{
  "head_dim": 64,
  "rope_theta": 20100.0,
  "init_std_down": 0.0688,
  "lr_head": 0.0127,
  "batch_tokens": [8192, 16384, 32768, 65536]
}
Each number is 128 + 32 x the weight over its row's rms, rounded and kept within 0 to 255. Layers, rows and columns count from 0. Numbers have three digits each. The size before them is the row's rms in percent of the matrix's.

# layer 2 attention output (transposed), 192x192, rms 0.0597, rows 13-49, columns 0-191
098:083132126157133088076169099126166126116067150063123097136075070101126096070102153109129102091120157112151092182120125154155140134170130111132165057107134098142073061192165130148108085152118111113087086102113137132098157187153155130138062126165150084096094106139068136151107114124125123192092115162155128129172118115104088079138123174094073125104109059041103146198107095117172113152115124167139139136154171112162146118128153120086197140170119150100131148115153154153152054103136134073135131177144093128082080102168178113158121097135178103112157120088112108118149117127186110115
102:158086075165073080129106130141156128193104045170101080131117050129067109172134113084151129109105095137167115138098140069090130103145142183137159147186087106143138171120088146157124167126183194113145095078129162154151098141180127146114096107149107132089148108120106138103143134091097113131097152106084146128128145130138112115083095098093131142143117137114128143129098107182104124147124092117122113075114222079219163111120071104173106152151174142153151135144111127101119100121098112122137135129124097110073195085173126186137128136156094107162077091086170038111123151193141122111
105:142142129126137192113147109098155129150110147134125140143078140094124140129141168191159117085108098174152114095136075121159131125118134125167128164112123128127121083123082127130067082169077158139115095127108159155155079158086127109207198129120150089120154085174155145090115103091124110143088147100085105083187097140133190113159122115142064118137155097113112045072138124104168084151145169076159053133106158117158151123149080098135111126117135107109090152141070051135118148143132158124121128076143085141121113092068154108164069104115107137140167160141021083055095107166166155127
101:206127122203121103060109133174094116108109160109104145124116132066088130117101114108147103145135067191129100154119148132093066119095141068122142076156185146094101103159168201103146098186136149189157101160125102092079075055109108145097111051122124109145099133144123095074133103134172107101113100116145134102159181139135107169152173169137100068145117135117095117135115114181079121170108136179167098177100166106101137210147134134184152126096127121130156160138122063180158171111112133090103153141141121156091106132125121128116157197127171127101117171100097118158177126157104128139
091:085126115107114120107138116077121112162085139127133181129138124160127139130125115085174154102122128079103141091150112156117176110077143139176115156156091106106138126170112142128133086126183133114078106134131129175114161109132117172140117110116132154078160091098143184099148146129181110119143093166133096161129141104068147161136125163137203187080130093164165115127137128120131170173096130172130117079108102056194108151064131128084052110117181084154110192144130072216132145135074108125140184090115086158069158076108119169166130099090116162060167150131153143087170070092161130066
094:093171092118062117151154116095150085191129122134095157219104113145117142093116100127123145117105116140114144137126106095101051122113093188070132113146136111144133137179193105163148155140146164135125172161121098097105113138130157099090123099110097161112098081072168101104147101152136140089035133042146150141080114124150056155177147133115141149141107149167145160185146147155091123165153055061158120140161136150142087126131118107061122122127130112131114120081119124116110142214154160124122232175150106104171096132077149113144120142077086155143094114079135144153127143129177163117
102:203165136090146080154138100107127072109161144120118144123147112111088107123156121151053115132149182120161146142152183205182136094102094153197102168151110143097144105161120121085137166063080143099080158164183160150126095058145147103145090124062178161126152114067134130116109088144092131087130108204118148120072117111132179139140154091108134167116122086118153149135061146139142096142117124133145099105067156149095138108100122127171145188184112110107160138185106090134146128149102125118061136039138124124144124123154135080112078086148096181127148131160185126123122103107096091074
092:164130170086183076151121127090138099114081110128130148148089164135134120122168169091121139177104114099092069137147113150096151120182134078118129153125128145146186155159125143111135166146145173139145100106091136166053173133129147142086151136100108178179169145160173179167133158129136102101189126113111149093178052087113091114093127107082150133146211103078089086169156161158104123232139094139118104101112183131079167165074070127117100117092125147137117126180098138137147119115115084107185089114119158173143114118135147101150064119131180070075113111193141122159109132134098099104
100:153114064071168237082137153129128128138117130104145104128145113113171117141157170126167121103126156104171133143060171102013140069149145210117191130117083161137102138135111077050160158121110097156057130140089110128106176168111096151129107098181096106162085132119142134124159117137116153165127141107139105115145077086123195168102205135212096148097139129160170091100101140127170084123106065131128101091133137123091143122188112146086150115109127195093090131141099121134133139106124094158132110105161134132139131116139133119180112106126178146089162110179117123140156162124128117102
101:150159131147129132143087109082148114143126184083111090153110121144089138116126127132099173140100180119103197172147104143195122077136157143130184144155123143098173188135147188165126133128107169141141188073066092139141141165127144135132123163146158170135180116182174106200055205150104084158140149173121184151118111073046154149104146094137132126137105149088118137156094136138074062161128141126126147103132142100184130166100138123106115072154159194105124167136137124113123146121171071147108120150157127168150158163192118163074130165142116130108140199100126101129072125133169066122
099:190129147115167136158140157157149136112097135131146147041193108169104138097128090140185150169113123153139136105164128111131183121133140174097165149110091171127121132156109159132090105060115139121183105143108118103134159170164133116124126104093152153120104128156180192166116075099131072171106113065145144101197084103112119167185122155171069123163108123202156155136162133141135185150158110137168138144146140142119160130100142114120104086073122129161192129125141141176169130153128145152137169175109217134074157107170148166129088134115120185174108138086136137134138097209074211141
106:132120170055127133085087198091129135153157144117100099152081169144184146117093060112123159113102124101120179134155121107177180141146150180104135177104141143058171184176133124165152175154117142134126117103117201141153088153084055105114124119102133118096097164146151136117153087125142131150105144127129180154113159128135110141105100129143132139113152153152109070134118138161166051064181161140121080149085117111208156187146147144090151139132140106121129155130125152128051137188083141141127148150146157152158102034158194128056134122130160195152115152135089106122169110127092104141
105:152161104171117190162122126053092106161125187136030149168133157154083117143079169095162136140141111124116095131116140130080137139154131101135203112085126112185167180110071161175064164138216135150130102070105055194104085117140141137157115115163114107200117168130164091103136148164144138138123143109135172078133181119102097145136116135101171124120105152107126060144160138152110059144090101129142138168121190119127141120109138120126148107149143164142178123114179126099152096162131104115174092130145142176110134111101151172107182185111107146110138104107080108042140108148138151122
091:093069147113139063114108150114217097168195099142136138151099141054176121101171116119136122148148118175194133139111080118225139144102094152191104140167143149130150150157116055118168128147162159095119167129102112124129159148107141143109106125175194130172137102108145117151153121141130168124107114179164081129115064151139151141120112226083133130119118118163209149120177154123065175119132127133138156137187153081091110118114123138160121142136096177053136131123143110121082122150100144138108107195123122142088161106140125141069111089087088153136077119076130176126142159092108123162
099:140149104135136111116117166148105103103146097148114091143129128132084149089184098085117151109142080121110180084039158078076114134155112094108165141083175109090201148074129039129120134135110092104117134160136125128101166111139094136160160233121147093160129149111112096128151206212118100116118099122127133146155135144134189202127128135088126102136124136096141147082152176134167106139167111120097153078134070130167139136126163095124129062107159115135180145134134117145159113079168133136128169092108136147134160160171115194134187134158142070066111163133105128148122192128092198100
091:162105177071093124117150136137153153139087084148114141187058127085142162097136140069147154141064122150100080100126166053078115072147112182159135087118126126122102062128146103126125117182130193104180143115097153118159123169133172159131188132161134111145164135143148089183124157125114128204123129134104125138112167139083139161121063164121130117158136080159058132125131116170109105132111153099153148121153115077108201143117171147134121129111211172126159148094134073133176104091123138160136118114082158100109077091151144144196129098148081233147144136147125083105134103153163148141
098:115135115112113210096123114176113167141099149084126086141166161174117149170130163129131177120128191168190128055086141089124120179090115134139158127100095152109175125097121146136190139149071139128184127094082121151163168139113171126124149171170095096136146144114131105127152127087112163151086146171125100130187092107217096117120110120130150139124127145113103148137092041159154105170107092126157097141131201092115104197080193129099164134062106094147179072067119165084136149099094084106111096067144171138102129126163080129133147157116116132135133120110128103174167108103166123078
100:129114129150123185045161092108162170166093178098072152096153137127128129140136218110109133087124105108153135145169100219102124150154083156125126219099147163078115183101102113086073121156134148094139125109139164138132121086139076181179123084122165127090141125140139127107131141139135157099111110163141153100122155126157136088175100133157116124096101130131029123064171169092097064164206080065180146139078156123111106118113154119131113126113191080129124146139101115082102147163184104107123120117140182123107143087134099113124132100128148110150107121144147122173157141065097084102
094:077131065117082193119122100101130090090122132134111106119142120168121125106083181120118123171151149131144137095153155120175099202174128141127202087132169109144141122104164170128145142046158117092103064091078160157070140159155124128134084096150179084147174126101145124047136093136122136150107117075118094129103133153134137169149113115164117100154096140144071123152090099120119171091112094157106147194069159158120110175115153113147186102079069125127181116173105138197158105179107136150169135134191149076136111121092121089100119139107152096167121123176097178196156113160168116133
096:165155189100076126143179089198118111148095111110064113136156119180125148130162137118162097118166083152105154195136134134122105147066140137152171092102110110134145099125092107112130113141181172139138058104086106104109167129104043104148100071134126116108099102113135144150103119135113050179134113093158119111126162160138161100099089089172194202132213113132127123116105148081110147076080121144087122078149147145144169108112153134167128119087158166125195100109140056122079119119104158082148157180194144188138161111135120173111207125173098141116115139130138152147123148100156144131
103:137107128121164121163131108117106184138155147178178110108100126113121137139138066095120141090086150104106092133120188136082101152112144127131154175173174153115165105087086101148120131129142142120221125166087156134075143093121161139114074156178114087130124145092208204144172162174090131150130152183156110144106094152125163087112101120116118127137221134114101142161085102118152108158120157148107089132071113091181159083097119084149147162171096159187195118093091093110128150128108125099168080163099131132096088167135126145118132028117114149132072092132135158127139111136164212111
097:212121152144143060144149172103062136144099131134186162137148177142178103118150142160135123109130146082099095110136170157149118099145166112105174128123144123153141196110104094091132075042139145140127152098174122090143090171108066096149135148120165187123185128115080069145146133073125208148104157113182116161151053104217115134127104127174121150099135110176090092076071089131104076132147124197091159107173172130129127117129136141153113142122139174134104120135174083161145101100184144161083122111125095125150144135125144112137094117107139105072099124137150118138055132121129105077
094:129110093157144123124145109175037096142141169119227058155137087068155153102154113141132123136124100122153124125138142076164163086131077149170104136133134077138122084130157130176137144118147139143113107148196143105145134068164160149124086099087087143106112122095109150114190141139088125072124144188082063098078136073082183109175098147165134143142098178123151127114153123096159117130122187134134142152101103101132088097084130130085164122150119110093096128126101104099105051155159112143112091108118110156150161108211160146193145142122102117082132135107051125154086206115094150099
096:105136151159097098129037126139147123177153100048054108135097124170140097098161153127101186121085105121175146183134112099136115113161102128125187116182139088130164112101115110175065180060099141099165110140091107174100109085136104127081091156091131187126187166163095126165105130116108134138084130145128091124112110171084115094145091123128114121136166141103109122144143075173133150102116085112152124082169104169171114100174157147122114090067150137144107152155123082060215116108187156115066138102095172138114067191136153073104141111136151105144108090097116116152123125128113171154
100:123167107190135078072126128151136141169082170086131085103094186158122118099141151095114152181101147193143210159132150163152112125142154117143096087093125156123087203131118213110115150150148138121106155114102193160116159153119126187160109100142156097095193129170155118230103134104184137117102139126116149078149088135160078116155159092184094130160136173098156126135079089119179138096135159087137140147115065109107113113090173146096047081160109171117073111126091141172125090157167118139094160127150154127125094134134093161181103109140136079126151147107158146112151124123098102109
097:082168137153123111106122112107091156100101177122070118139108117233152111102122102124143193093149096130106149132127112157187103071145127152126159105090147113187104110151110131161129119131094145168137102127104115082114056158085050126163171095206084122162150164067165146130111079137152087090190136170178095154142200174089119130078108080140114119122151150096150137122079153120133145134114138124140137153098143072211116115081117150132146080106115104081110140121126157171123126111115122160161155104137146132167130090116173109113158098185144087126181067149104071142095078091167112091
099:115150154128137139117174118115180129126115200175175080216177152131127143143137093104092089161144143079145084140111109145154082126151135131198126150095100152068165089105169180159157106154136116084125138134179143171072151107113193105105098156126122174104100126116062210116112121138101139149119108132154135163085154084148091125090087131116085133153091098131140160159088127140117091111165144126167094131122121132118094149163165147194130126074138156131086162146122168126141118097122160119139051111162197057140084080136188158158106190152143091151165121179126150072064146149132111115
097:150088114094122115119159085147152134138076181133108142083105097105119163149144083152155113103100129153134130101086132136101115121121097128094149133129094077173138173089086078155129137082134126122127114065148122130159183116096150092121133126089096141090121079104134134222129133164053146110145171139158136115215183085135160170127151107123199083155103035104152174121096107132117170104124119123110072121118220112147118120147168108129146147086165163136144148081124121114111133124088136089083195106068163098081148160201135103054158117105196147133100071111107127103105150146104144126
095:120107115142118166117116110093085088137109131105100102174116108130124098126046147154135111095184153067090128114157141139111111126140140159134170047054146177119128169102114116117157077133113130110076164116090145149120097130149091198177119123137199177089088147146138119097095094159128153114148098152164130132170107117150189141112049092132133120098119101094168144113121073146109157103121171089139073087122136093147170093164081149163132107140148161114101139164111188104079138135054159107155167055126128175180108069090128129113221166145115097087102098125075127099155119107077114109
094:159124202072092148146101136139128056144175124114100179110134123133082063116090082117130153163164102165138174135121126120077126128055143077176116111175055139104124141113094113171154133102140132173142079116104118172130090169098062118117198088109140087135143103125144114130180099115147115089122065093136121123147122135132170076160132136194122127112135114062207134108106148146108115152149166138120172099144107141088110104140162180136048104105154131128145107089142137119167143136070195074162119133117153078125113114144174122102134134104081114140087174078081084067166160153170144135
093:108144089115086129119102124166121104126157154207137146126115107093101052110144153129139110144138106189167063115090096100169176194138091164190067117131095154108160159128204160121178127150117168166081144087123112154107098110112097137174112191151102151141111133110125119165187129233104102127076114158094125105147156123102095115142138136134131071142175139175114147176138092101120126212175147148140080137116205121091195118122094129122129115160166172114150083176155082102118142135150132124111134137136090122140127164147147135131134121129178103095151133101070126082176098150115128048
092:147029127146103123196124140132124117083159143096159123108072206162172131151106164137114158177111097156152129152132145122108099137233132149120141136115190104090165139129189101140151108116158135118141097129132137050099132174108130145114144171120131064068127130127143133199189132195166094164178107053103097134125146165136106123140150107123135122081145127160121070174092064083149092093083088150127138096102187092100149134116109112160143155130145121187134147067098164112125142181129126110108175122109136061105149116182142137114162067140160124139136170117099122143158143112093082135
094:126052142186110118137115171127122117144130107065111158099098088145101103133154141130135122113183132061180087188121110158167153131068153180067089091195155127139086141155138151119144187155087108130078105081129114179084199149112098075154125127135142174106119162095103113084180101135153135154138147093147143155103107100118131113084085184159166081192189168145126154156092116141145131121101113091155084070153091146142208096106117130130149150137062134164070103157082105116081144140088127143155135135150168139152089175112165121123124126133138114124069105099129184147171120141160187112
094:173085156091085156195110145101145122078161140098106103075154136066118141160100161122107155141116081149133123167117165124192105082156191112081108137145136128127138110144128125141119128065164109123155104142113132129100181096184157089159101153132173143198150105139081102155101119096105085139149081146153173151115203142160090108092074092138143133140077148122129092100120132142145122112141105136114073140069182136152178169131098151154089169119129153201144146092088150132142125158177152164194113120123131123088103148129140201135095170138179145084197145070100078107116070172169068124
105:101124103161142079119173095164175113074172140080147133164156144132151149178108102062136134161136148152111095142109150126114167161090107136089175144130100068172105123136166110131133115144136146089127119159112124154181129097143124163084131135155071150043125107186173078125103072090109064151140106100138072143143124143137047176112138155163134116139113119136101153090084105170136194149066146138076097146134135169119122090107128144160051142177111118112060108150146090145095103118078166122068148097127110148094165125128162121128121091168118153123043084021142130122121145144083139139
104:122101127194224135089063142137114136199196143155115080189104152132149131123124146131072153127166061193144136072121106085134093127143156115150131102131134134135145132144128102115164083185098119105155118130094128114116084126162179098133159135177150163097061169082111082115131168154165116133127096144060135159116114106147060162146125160118154090159090130100072126119122175151060147114104145127178163176122154102204129148173123139114130163096155114132164156125062164099154132136179147116130107155192093096133076111128119169112146142135176049139151110118124098102141135195141144129
106:159105147119111085139141145154129132136136156081153100131121183140139133120091074086100120098189103169181121120092096059127157124185161158137124109136109115110127113156078125094173122166188153099116164133077171140175080173085234188111096153108152119088146102153131109126109083169100130154107075090181119119109137171064078112172132139141115114131109138097165121088103091147145155103110070131097205160142116093233154123168127166115123116138102112136155132167117143137113202113102125101096155201104084162088162130090130136179105133125172087155141115132121102125182141152084121155
# layer 2 attention value, 192x192, rms 0.0479, rows 14-49, columns 0-191
107:121136140067064093114134201095062131140134109075136154151131139152112125191141101106126131133121106177164175098111070192123128153131161085156182136118158154150119128194182118133110107123130079121100113105128093128118147151156119122082141193132151123118181134155096103106113130130176169104118091060127111146158172138083105130158121106143128112124116140081180140110062178084116142112144128106073166093158140111090103107128141056106166118173099083117080157048134063109164108123128109129148105080195142155104109139120162062110109158058197145093110126117124183121104094143079178090
104:164166123130106096132168106101100124153153150130140168071083117162113070144129168086092159162091186121148183142095104122119049084136077108133142134131104110100142118076127065129165095124118206101172121108167121137126129198139146105103126148159125071168169123097114135137161102093174096106134087134187124094123169169149082148061134203112127210115160067160174139095129125110129104147103119114144184128036138076119162119127150153099153132143116136110080127111143167125157178200134108171078122176155189150134113129121136132120099087127137121119155102147161093142156099157202164133
112:065156088136176161155134126162175084093198146140083134144162133098132161149148185125085145166112089084170144172186089128142136153117132182129091104125130165160111151116098145161119131107098072184128124139086108118136145103141138078155092161115129107140130098125129114149205134117086123118179103160106093101088171159116064102171079115104145074129149129077162140146150130113181134135139169140085135068149173139123141076108121107200110172128117145143137084119093193148093154074139169134110092125084104115103185210098155154161072070131093075161138117062116118099140141062151132124
093:176073070132146105204133156099148121101153117098136106138152182159199110110145143135139143093165105093112149093163147119146083142168159062099164084091150118162128105131151098091160105134161125113159159178092117151154084079174102135125158180083102134076168124126095088142148086143100142164113156135135137178126162122123088153100140153182134142085120120155162155112151144100121064099122180103093074152138150141152186112047195113114153180126149152093163182098131134098136084108064128152157052165143142120126128122175120200097119135142116168155138077193113156081081103149111090100
108:142104186181141127103063107096155150119121091131060159121107146148147104154062101175144145042186174111095179127065160149182110144102174139130131148095103123064126142151104153049104149089101124102156154141116103061142087129158133147172140102129163113133163184135130154173103073096110169143129153123171102100128150088125105098162158139113134108087176100102148093109109115050131107138104116127074111129149120127108132160156127163125113160175191126093183159126117115131146137137145123133094171183119134073156082120154141160211173137132156127164190183118114142175121132198086120154
098:122125062140168144197121080091090130154144149164145173108141149108149088138064146106168130114107159106123109096140138111121108054135089117158093122126082089112101174157202083178124133091116105106079083106090111144177130164063130120096143162111126133164109105169123107099159105138164080149156149102089115189140172125161155128145165122065168103105132129136114056121128139164185122092132138150130145149077147105155085104120159089142104120034167178145078231147094108105102081078110066100136113125149092189123130143146080164104112165109129129121097138073155110134163125134170101137
104:116144091117131115126150138104136111134161162120156127091138199116144144107095096142080059074133114136187119113145116158132134089096123128122113059127133110131139130135104165164171047094111079046099123090088119126136145164105079105116088146177155145155119115123081142128202145155113129094204106091158176149132108133129193130087156149164131108092090129099167087127143182053151102155174181087116134095161070154122174100107202111146124185098079164127103131075175097109123183120155143164091077133050107169128158140132107169104126121100100140079116121135111155105085114109167151161
105:084137153193123123173180114109125128157167175167081214154145187115134080091144154138148127139164132144110160209069061104139069100164140131166089081104112140111167123101094113151176095153105117114114109129166113120141115183099102084104139150103100128169124147080097121109146123153126170072086079172178107130160121148145103106127141118114132140143130107161130110107133113116078171147135153142155125081136144111158081124164121129073122168126157085174152141106041143145081130124140133168076146089174154103092087117139091175145091073131070079145148167122126055158093128128090040151
108:097100106132115186072136126134125117120109108120123112154128103141147043063113108141180100198193100108199063078114108145144109158171059107163059174107081118178192146145172193109109135077199132143094111145093103134130133129172075120144124120113117106150103128131144163100151098163120165085175123126083127162157117139161120123114066143143109169166100138153107154081154148119149118090171136158165120122179191123150110095147157177117117192139140141183099122175141080102147158144133165085151161134104164109127139129116098097115148194115168127143105103201086139112138089105134169098
097:121159157179170099147119092052126132145153109192134131127156111133159118085173112147137126129129089114059097180092153177140137129128145139111134114091123138135151052099119136049068137119134106099074106115169114144159105127110132175166105090067110117120114099081120106122118183124110141159167111181182108157162109115109128116085117112088149106110112125151110125061150095170120145173090077091137091103148146135200056115186170195078129148127155119125118123136137207128124065146153063113098127174177111119182101122105091120125170102126150159103078139142123113142109026127140084157
098:128116147086072074117157102131107050117162080085166085078047127138150121140151129131105129125108088094125101138148151080089093123144116091107176109137069097144068174101095091156144100138100138169095156147100115151164152084181184165116112123159132121147127121085120107149138149141096169110134100104081105157114124155118209134158176139090150151025083125182144158164105080169120103131103103096109133165097122142067094145091094138135197106136100108169155120175126167102148120217135125130113135136089118128139074140130141147122145103104125044091070127173185133122136180110142118118
101:091117191101115074092081135118167178105117128072067107078106161127101143109152085109094139072122122141131121181124170156136162099132134126159116169113124138169110115201105116140106159127147114139107106162140166136130132144159154127125133115157126165080065104132132118111165146090065092080098148131157148058129173085113147145131108133201110173131188093133103143147128143112081124102116072123138137128115092097166136136160203134156110134114114095088163125157190092114156183180115207112132152132147115217114150124190099102155111140087046124130152087120070154181185159145085113175
106:159125135113131146114083110098059103096098150079125071136125074202104128164153108157110104065126130163115111094124181140163133178118164169117042143189147121096116121100121150136118111092114144083121182070143142084123113079129104130112170081095143064088120127129132149143117066138150127124177139063116107147164153169160136119185123098108141087133163082141083148125180088068057192133123135135068199133067116162152185120114141132148113149113130061084098145111119094125183165115154050115121125120176116150131150132147157108170159101132124120126153064113148122156144145127116079092
099:223158143173082092123134178128065140140142128095080125094178120117151130108085104096164153125140126169107116070179132131162107172134074191133046137101171139161094153120089139092139176105118104104113129173151112138161157137132074095142086048098159158132156141088129104107156118192118138098105154152101164095168098122056135153166131138126159156099120103081221111132122159128129159161088125128144205156112133100139114184090125131129134136152140109090132125157137154076073122110172148109134146187157133147140082119080132152119133065138094127118137082126164137075090105080130056127
103:114101124067091090181102123140083104136107108061122154106133045160077118139130165153141178111129096141136096161141152178157129246080127076132115138092063130109073143153094130077100086152087152118171099122127082152091124123106153112221104137171130105161104086175124107125124136142128168098120125135189093112102105096131052125094114116109158146108111142149158120111117154163135173127126141158159133148139120132130063109089144127175125090106081155171161071097123164107118061053170102146138084168184144125154103154137124143121134153147108095090119127137133162132089146131155039118
107:151099175046155114131112079145153118187134124127096124093092105120093133123134121094121137138118130173132096190117141128070143138142106132154161129125147131153096082189166156124147119117114086128131072108131130096132150119151135167098168167100120075129108161107099136140120129153139079154133150104083143074113149122138055182132053131107135129150101149128210092107120112153122144139147106128094160106132131163162117065134076056133135119167092165108188191202142146066174209185114120144132161111119153175185163171101072105109141182117155128194163174157143105127036134111138127103
103:165165100115124076074115131104128127156115125151098097109099145161114148164128105176118170155131130097126102076136109076123140124098155172184144160153083084074121145121133074072136131117097123091077119170156121097126107179068122104130132157100052110105145096140127161146160160107172142165131056124098141114134184153148154168139126138172129107183165099177139119075124104127100075163121199085047172159130081166162107155123067190098158092107106139124128133075096123159119118113122166158108121197170102147161107152116168181128109138122121154122191066163160100134182132166123069178
092:155150150126166116116145144110130167188159138192091201123139172122108158120118095126083138130102113096205131162156076132125105046090169125162131121097119148139110149152091109139125096157147112101208102193119149142151153063120114183144140143130099103131170092110091107125171146094162103146107123154097145136177128098133095119100115121107177071122155150137155124124161171128174079130092139162161090078148081046156087102135128149060100101104162038079155131097102152106144109112094144144067143079082095147167142103064126178096166145130114081119085129081154095137120175096128141159
098:156115098193199098128096112096090095178112133100159131113124105080119135073108121088149139127080172170124129144185097050153138160095128075150125150102112204120087102130141161162116183160141145186117170173132104111119160109166070096104157127215128162115133181104125145094156153116119157116075094124108141120151127144081148093040094123127143125122094159093117078172078137121112153144086169139162131157129086115089085123143123092155100130182110122166136120120141155112158112074059139121108106093172110135093151106081102049199097159108093095124133136080109113141106124121138094059
106:124202100109101155093192136129147098096182194098090163139148090126120148149092160109151180105152163162104141090167115112135226144155104119090133132132124093174116104123151146052137125156133123157119133118184088138070131121130110176133116190094215132168132074184105143102132151129102130087074155043136120173136145152120134075100089078137208187102050133104110157114158124129119144132147128144120122142151122072137077148154063091121134104147106135176120166152148102082154078089151091130118104115147138157167084152158162102080114115136125087147131152160152153146108097109175135110
102:104145113144133102158106150103113159112136106139138099093130137115118107101127140127153086176091161131080139115108177131151134077118113118154108144151102125071149151159160146105037158147105127106131055127096104184199149110153126090183156101160137151078089200061184150091148134088160129101148066115141118138127156131188152091148110180110115163165075092131156130119212157122130130153091138110088100118151141150109105086092114138073178150108116119105141113143120208112158181147105145104066108132129183168122121083149059161099147076092110143058158061129073142113114099157080124096
100:186115125148108116160126108134124223125119115043090085120141137147128120118098148119093151107104159119135146162111099173064137136080151099072137144103185128126100169154110153055070114106102085068130154101101164166148124155103131144179165083084118075116124200133165168147089119070118167117118084175170141157104147160073061133126137090138130095121096148174137127140093127076101090119160119140128139150134117131129188107127125163119108107119175131171157191123170134156153183065142124152209130174183175115149118139147108133110143129165078152182063083131132122092161155161153122123
104:096159105117111158152168144142103095157112096116115171163120125092139108166038162124172083138095140113115136100107131128193133110172157127148098122131109200111068172140127137108134116190131127123111121118128205069106140113103146116161140091158151090139089131173094108068096121177108155128120095073121155221128136098144147155170106123171183203150090110125154121132121153118110088124128131116155095178118129134145178126100111147173157156143133128117091169122134111118139095100081112140137086189164044119163178104102049165099074199086189080145146140144110153084173141103154110087
105:082137138162124153152170104150122165113104106136115186149103114131118128106088111136151125133128141104160078179179090077125156089098182097091125093124145149097078128135135172162123165176156098151136077099086117122103102090121105110146114131099116162157124153124109120075163158147069102098149095119110181097098063123045115199185122091079137194164120113114063187131132159106105126117103099147106109171116178159138178142184128161115112073133107155145132173107121115091130156092111141193187088096108148173126179172060118087111079165085106143109135185164069133163158152149173103115
103:078159105114190100074167125105150148146187121212136169141177143116139127153163117070150182114101182094129115109078166104077104151136083099145145183183057117079150200104125096126081125107167168175121139190166111122098116115120164081118104101094139146103132120142092108093156172136119115150077105145129129123112135139130162077189169091091130155228137128124110104165155142120120185110161096100156101180141125175188107114138165143176121131136114134170166102094125176131069118104090114152103122138161119113161138127130087134089093105103106129096130096105167140118115199195164135144
106:147174123086179069047075132126108172152171141127114165110119155139097094106099188101116152086170161144155103117113177128187155076126099140147138122112145120151124173088104064078141106155164162141136090178060108077130136195113137157125108075142099173132130120083121097158164115085162090163202154102139149095087124154171127087141102118125067193153116127085156106113102117133072155123102159134126173163138087098155107171165155119075112131087196105120200098086142095138120072115140111117147132151102157115132116171118094097168128138119057128149155158119178095099134156173134160145
104:043053096019155096094164118080183120146135121147129120123102141168138076111140141133176137126163177121106109101087055131083094122129076136117174138125085112146129151158160134099082122095112123121151110102139126122101160138157159140089126118209141146119123141097150152076052153095118119142120132053092183128135211162134148124112134100121138115179150159126124130105136101145131119095152112135152151107144110094146121159118064163076144120144076088120087087126106133097104139089177155119156189092177094150063142141162147094192120152130101114113156118035145136139104159135110191109
100:153131100087148145141108099126115147130114145095087161101156116110126213180166146138086147147110140141167114150103087160158147087084099169182126171169072112115107091141104073187153150116118138162100095115125184157103121152122151038103118042152157105122121163106164133106139094114101153084168106107164131190157126160127165130125134157121120091154148109106114144124183152101129083100147103066096156116136105101161158117124168087130161168086113133101151133150149142148148171054103099200093131122118151129041152172145176203108177124159095123134145085135136141203117140194134127195
102:181154148152190089122120133160105195143116107137137089130154182208053116128133093087157123163093122157122193116102126131147159131106136111159114144134122146181119182093093133123162124131161098153133079110092165097109123096171116135143103115143126126212082095092139177091111133107101099163101126142130079188176096161148101120118146150056162155066105086061140117156068132078109118111119120105132090124074131096103124153138071087169139064115136121115174138148166100138151136118030072142098158131179114149076144142104106091127163166141124102189116069117159155147088132116091152112
090:148127115111119144075115151136105151070130151113097197122155163094106108186108089067087154091144127127141174156116125125132092085180089137123067143174131126166139165153093099133142069157118088128106117103135137101143140150124173159060102150067125090062113176098104112160112078099128198140178119154093185142128124101130110119105170164114125111100138140083165133106122147103150121100152127141142126099080128164090134142072175100202130132139092146075128176139115119171046148096101179234140133103158131132112155111115112076160104114167109160130076160063056108120086136147174129110
099:131116128127137104131024110099135167150141110115124166113139086094099144117183134175107101084154113081100124109131121131104128118106094143166092101158091142136139178114098088149084139067103133098094120103144169120079122070143074185172156109067102139101111136130084138089120129111097141097056182154145159105103148079134140168157109131106077155089114128103122196089109154112063060094132122114126159146153086115178131092101165134099143081110140086103144082130155097192126124148140141082140124185199133138141049147147159195130173089098118215120188106098115130109124132165136169146
096:097070074097179184080168095108158164121155160219128109135132138087122121115077173119090096189089136130170171141153103145080140126128141109164095159131086101123090153081169172076138118147122104160106083109140101129187136098115124121119140138116044089182191159187119149137115104156097126128121109139098141097134110094093044108115168140114148111099162146099152120140082136159167125186146115122140100206016130120120067133104136105103097115175121121151104165064135100139111128102118139133147094108105110078169139139100109184117136130091122062125158125141123068090108126140162112153
119:153163145164106116119109081137094161139118091099186111182180134173118068111160105191155118140123113139107071083182117201161132121097182164135111089075165156108137127147165175151070164131157130103079129186131120142158076172080144159130120108118053140068115093060105162119129136172116116162153139082125111116091127123089173089107125190211098137134144141119128106149061155107066156164104135090077122102108122129123086128112147084104128098104118143179069119160158099181125121123076113094138105118121130151112109175144176107063160155086151128112078104170116095128115125092139131092
101:129100095135122129189088170139151131143148128120168074100154113139133063192161134162139076101123142102162177152086153099164084160095034121150067149149168124107125150134116135167149107137105197114131086104097076173134188101162119102151157176134125172108176149150139114155115130081126102121145143125103140150151126130140103065132162133085196103117174194124121099140082188132133099137131109115133135166153127147088200173138118139111085145139086105154133108097143104109160096047155146132080133168120110183072125116116093084170130103104170083137157194073115165069059115138144133110
100:168149117072049060161118137102063144086123082073066098144085118172142158126100086158176121148114117108175119127066120145104104128123154082045173119122108097155091145163128162149125129146152091096111200132188136140176118210131096139123168116164137091141118131197080151139112156083093092112175188149149129147114102106133081124127166148191079134100135160088118128128103080077159130114175160074084121134160120092122089108121127142135156162124128128093106153116130156114080136148139129215130125091111144132160127178088159134156175103141128130166154171147172144140102112079139182124
102:148100134114097136173109160114153135153114198086118166152068076129203135151140086148159152119111165093131149102127118166132143197128135113135106088097112156147105132139144102172133071130136085150110091081125114087155137093168117095156154121066177146121113159204125215137159144101206110168160163199149098105134113126083143091058045090192132150101152099081179126150149090154188101119101123106106083114150151162083089091163144135139140095170121118152076145091123095085165114120097124119144111104138143134178135171158110109095143134153130093135143139161103165152040132165122139103